Part of a small language model's weights: no biases in attention or MLP.
Each number is 500 + 40 x the weight over its row's rms, rounded and kept within 0 to 999. Layers, rows and columns count from 0. Numbers have three digits each. The size before them is the row's rms in percent of the matrix's.

# layer 6 MLP down, 384x1024, rms 0.0438, rows 314-383, columns 896-959
106:554508542467442531505485452495525503499558473475507497441513470536510411492500506509490589403537448526456425518504522500480577485468561505509548504507521472512522515448513512516405547551556593
100:570529528510443496543578436482435470476403523534415513512530541516509454469506485463524486503543493555566544460530606440465557501520460535493556456435467488436480439541487532452548508419499478
099:492447507445556454548600478511481414494474498434521550487545516442449449483498520533500462493482483514490546543523413491455506517493506451491529498522483465479482512496521502557550507491433482
101:494556547414492485490505513471448540492534575578455573491501529552500557590524509500491507507497511486420516518528502533456551561545468492534570544501485482583476555478507500480625496442485540
096:499505512589485547526531479469504426525551507480489450531493540462486515485474528443506505481463472539572501553555569478481500528574492528591504473548495481491493508535528538525474459488475406
098:504560470525475459480502500465511535510507517476478474433561466542477447521574486455523509485502451510468551493590499520560510491514490442547509517539516472510523498570497484581493427516456496
100:470492535500497554556519495456494493508452475480498583543518454489526446463520457522517469439539459528510504482535483403489480477502526490533515537545518505496424483552544420483541551456501513
102:450459464575493554413496487481442522467468498483464517429471552488539482456473496536539521429495503496539496461527455558517566500386458479421452466539505532495486428490447529529478560377593548
098:521494475542504506481536619553532432527548506584463601526427458529497511477442476512402482448542529450520507511503502496454395549538491516493455531523523504457494448531530471474444530519429512
093:469445464580449497531412531536493520441478509441483401524534503489540487521490594461473628466422475507582483485446458474461565462548520443486498531543473545481534497482427495493462443503463484
096:442550526460483465485520487548422506422550575564418518633499520571554515490523446566520471488509522520460466496507519505520444552491491476525473486501475446526442477492493516550525478512486490
102:400511477483533444483532503511523477479493503565553473527513560566490489571566513542479563521481527493469440497467483497529493431482531557522542476533485456550486434517479467478548515453561473
102:493458543552471510455508558521492521482518528488493525494456531463421344493486557509464498522510544531600510513566572480460531441468518462522477502456486526561461565493512540514485471474557595
100:470512388506516469527495507452516476519461474572521518427437538482484457451458468563501485495473501530534530529569542499555484472437557445443498531470500508507427579537546480482553455492460547
097:470510549487500418512420515503519448536513461469497494513520500518441474502539484455551521503469481571521485542492519502512514567502538487466556534518456474530589497495530450500541497547526570
096:463447435523536492471474469481451571577538578488545456452519523545452451407485493546445499484429478556500542501510650494530462491564539461578485512394467479492476514566532490530528477527426490
096:500573528533530521548506500438530497503490563469490462575499551472492486444509442500527536451480511490459539550554488553452489506489526536515502563468523467512477593479497487584520537540538455
096:479487512480461438496563520484551461461525457463434593513545540524569604493524477487501460501526448397476530500505505510511475548514496520444416483515415522437503545465407492551410506429468530
107:493581518526492424525432407515538545459542459562469441477450500461436452530442517484433529424540515477566528499507531442541499487479511541500562509444534460488451528498483494544508560541445434
099:523490528488557570528465551489503451522535532495561526428445507511453465426459549445551500474508507537468510536483470563539551510457449571554511562440533468495475530500497543509458529493439530
098:628531549551449448523505452470499500453543408499490531537547581510517538544470501497482578484429526470541521511446487492525509419424512568501539538493501474495509478505556614483527457439448488
095:454506498490480536523535466461536484515516485512453527459456530451524473444484463456396486520486462508447498423474554479479493556453475512480463514518429501483478508608466543477601508515540466
098:552534515529469493555479470506505507528461494572469430487482552543491559506523552530538511508552487532499541448472581570469560590524498474537483432461465497531467526570533479463474490550539488
102:553543507485405516461480497478451526507495486490550455502500466566471607456503526490450453424528538466513475491498469496464535484522464521500544520462496585524515522577436537528455476492510467
097:587528494539519494492518617468493408503532513481549573493598497459521586583503531500527543516500458566478524543542463476457503469512510465480454469520525522491486582419483490535497540502437465
100:558496511465504466542518503470525481490565439550513484537556483572591531459599507528509515439455444493547499546529522557518471557531544524456518526490516470460444518491486544525543497558544453
098:536552481514484536437488516441501468484533488509533512563491449525536478468541495520479503440453516545496449554492406457504510565462560436507495498456484464506508489453425482560458484539425464
100:544513449512490454485505462545587409499596545442489555549451596561518470528561520413467510459520427510456495469488608406513493518478469527488480515505542488472492443548480539535593469458505481
096:526406481426533472488498508444476457479470473555467537573527565456549458480520472424500496460528535468501555503435584527464529525540483460538552491492435463519508520528466429533543556497477463
099:494510509481443514467556499514549530472489535501481470494472481502469446466509526479486460509558466529495470459471514479466515434535446530459496544522495528431492438558517537416511493471531405
098:476451533489528520566506499445460511497506484514513472549486432454518518506505485427475539567481522502508567518483444559558498505389507450514522522564554489526497476590475497511438560510483592
096:534542501525451517500541536502495430490585543482574467456533601534552546485532516554469486475487615495482558492473484553513567572521487515469490550500554506488531586507519491496571436484512563
103:460476504471489525509534463543439451526510509477472540390473495500450500530481479495528532557458633524531505547575560411499530535479505592551527520494460508494515468490500539492569472506537526
103:446508543540483462539510551525520558494468532447526495491499411474586450462498505469473458542520536522486466550482509428501510513467546503541453478508491469492490440535487441592452462461497561
098:489437508588449480519495452492486552525544510553525538473437527500368426450540497510482485502532515467506504473518481490545541528476558520520477545489465431487476509510522528447542484500506484
108:531497477446532473528537467504506505509574502506478469449549502519491549544533486489540530510588507530562449458480451518497502557555513532395501501488442495463546492510484504426531464481481505
100:526555511571534528509423534541473496496451537540466501511512559510554480490549529545475493496527522552525488412549528425588527543524471505455466417498521504498448510484478436510500516501517534
102:441554511553428437485519465521541517538534525496547615433509462498522464445430582481539499455575485470520515460483439475512484475411484549540496532513496490499562493494550550514464480565446504
100:441586466669461503403470401530517516490492531559476509463527470495489489537483543540518466536398489532476527531505435510545557512493539437501499484524580511510486528486460505473488491403516515
099:578531485596525532531473469448447506518483458483449545508524492468502542513548473487474525533482493559501471464447515464550492539414516513535517568459482460519531589470506550529515475493509514
100:505548476512475514554522472447522540478480461487510491415397480473516492439532559473457512552500466489475528485490444437499520544476481503464472500529507504517515379497563452440494485507516483
098:443511467501523557607489557470511522500565445574528520508501496452499465502518535492508441531451503540527571528474589443494453499496582458438487453517577584508511517424524457519490523473492529
096:515512544527507515453450414539512461484560538470507501430433583547555552510514499530469490467504528429515491504460570471506486475419472489485536519488489458539527483480434530483539561533539520
094:521457512540460491593501530504513520456469539416490451547527501493498465511487423426452428510428480483534518521563489477558528512491483502532522426456519544542465527519412416505511545497533513
099:480488549533514491504516492520445527437484459518578535486472444393527449474533487391433505520465472578547584494488487471435481539579502589549510506471491490512497572552470554500517489419482516
097:451542464527445527490538482593479500476505553423501522459513486437461532535529461450459518547510475576518494506499519511481489565453475464487485515511519486439528522471446478560489462540495478
095:541451467534412446531466607512452485511511442457535574524536520454532504460490502438526491601499521449519519468602527518450603483548492536528457500527440551524494432458512505458493450426483424
099:523413519519502509522568557521429450526478456471498525439445504520455447536534461421524491443545529464557491551485505526507466456549493551512469497447557452521530424461503561510456495498458558
098:418390540519466529515591550504406506545506504493515507508511530480473450481410466459545523461485526503516501472481561492492528531501497541485501530480487503554499472556590502491507502484446550
099:497391483500432528457505519544478518554464534493459570525523495501532504480496487530518491520512455475509558470553412492456500489450481545522471530582475418460475487520465503501546464543527602
100:522493507467505490425488535526495537507519506446534520442425544542513506475563500534519509460497518440470482421526546497513485407543471426498460508527495509481563524534512460514483511424475543
101:428509536392545482533545499512489517541521431507453520446519554522511550513541531556473544533585469451455547468509487472436470497452512491465530554538426468560488456486447502510550509507469501
091:483413509514484437464499512544477535543565494471464494453535537459512506424558472501489533516526473423462505498559522459428505560551489545518566495536488493542481516525505501424556483524501519
101:555532543472514515511589516446422504425471559532505515437511474447544479459575479424518511453520540514493509538507440482562488413460547477513489563529509543488440460463461568546472445519478528
108:470563471539533523453489475475458493454477484476471512495469540570471434456407483481505519458512517468548466461529556498502543446408436552442519503463518455471477545491515479513506552454469513
092:443487493590489552502468426496527533503512559542465478478506480493462469534483458476488560522443462543543528541502443601478486437469482456458498541481469488448511522506501466495541470513490527
106:534536487501496584526538490499519499554511538561456518543493495519464556467492474526521453507522457472541576509514502435463527547478455471517533467451510523488521548463492475460491502591517481
104:545509513531462488535519524543544552538505522425496502445495480453519459469496482478491542531461480499557527497535471495426537506469529514531550514556454512479486552495499526495577444583486514
095:477514535375468482472487498480494555487437452466475576528428501476559468439518545545511556576562550529429608482470569591484464488499532514528536564436482469530559501486474550482496536482522494
117:510507456536566473493483513515559490460440545466506445492477555456462486423544507503498500467518489520532518513490482573521510416440566474472525460518502525450549436485515521513495491500477486
099:462485551471486510520546525520456516509467496437487548465611545515581403441492512496463534531555524469493418483575540533517480440414480512535508515505543504473540485482457529482481565453494515
098:508530491444419530512494440528534546556474535555545436518441461454477480513505475516492497562499483504535525480500405459582481518540482540506438510508478458510464555499464420473480547389458535
103:527482526400444439466500515424439566440476550493560504455443508485545441485437419504495466519511574471544527530444570532521536505557495498484442528434494488453478460521461549485480452512548525
098:500454565509463589550498491413521552553559534501502497544516546525523535469530502451446493494444485516560459533557460487491517534431462552553454514485442451498543459510521482495505532485500535
102:568501377466513523456444465533549488612542470541534508514561534622486538478449528555522504473490454489531562491507472491484560502463490435532492536478519507467523478505538452507509457457515576
099:488477456475541524532483507519468520479569515452576511507496463514462575592526500449443522446496490441538500569485534496523475525537510454523514546509480474430472574504543477441580513400496514
098:483501484541515428461484436544419467543565536505541389532481453565535510485507434549491455431493535449472515519474482463527415509381432497516528495524572497539566508471455440547418494495523466
093:487493500495453527519494511465512493555414438515490532455512436507541450464476490524479511520507477450509554492540543529529494478497460385502555466480477526488505492494474528420448522406469457
095:462510554527429501525509486525420476443484498536476522505547429466506524515551454524513511563467560478540530493500497485553549456522476509545501479506472512515473442584544566500547453534478494
094:520495533450481494488529552490535583549447504422505498523583517539527539511468559487507522422476485475561527513375525482495461510482537423505505533373548535544505518509487548521588518537567577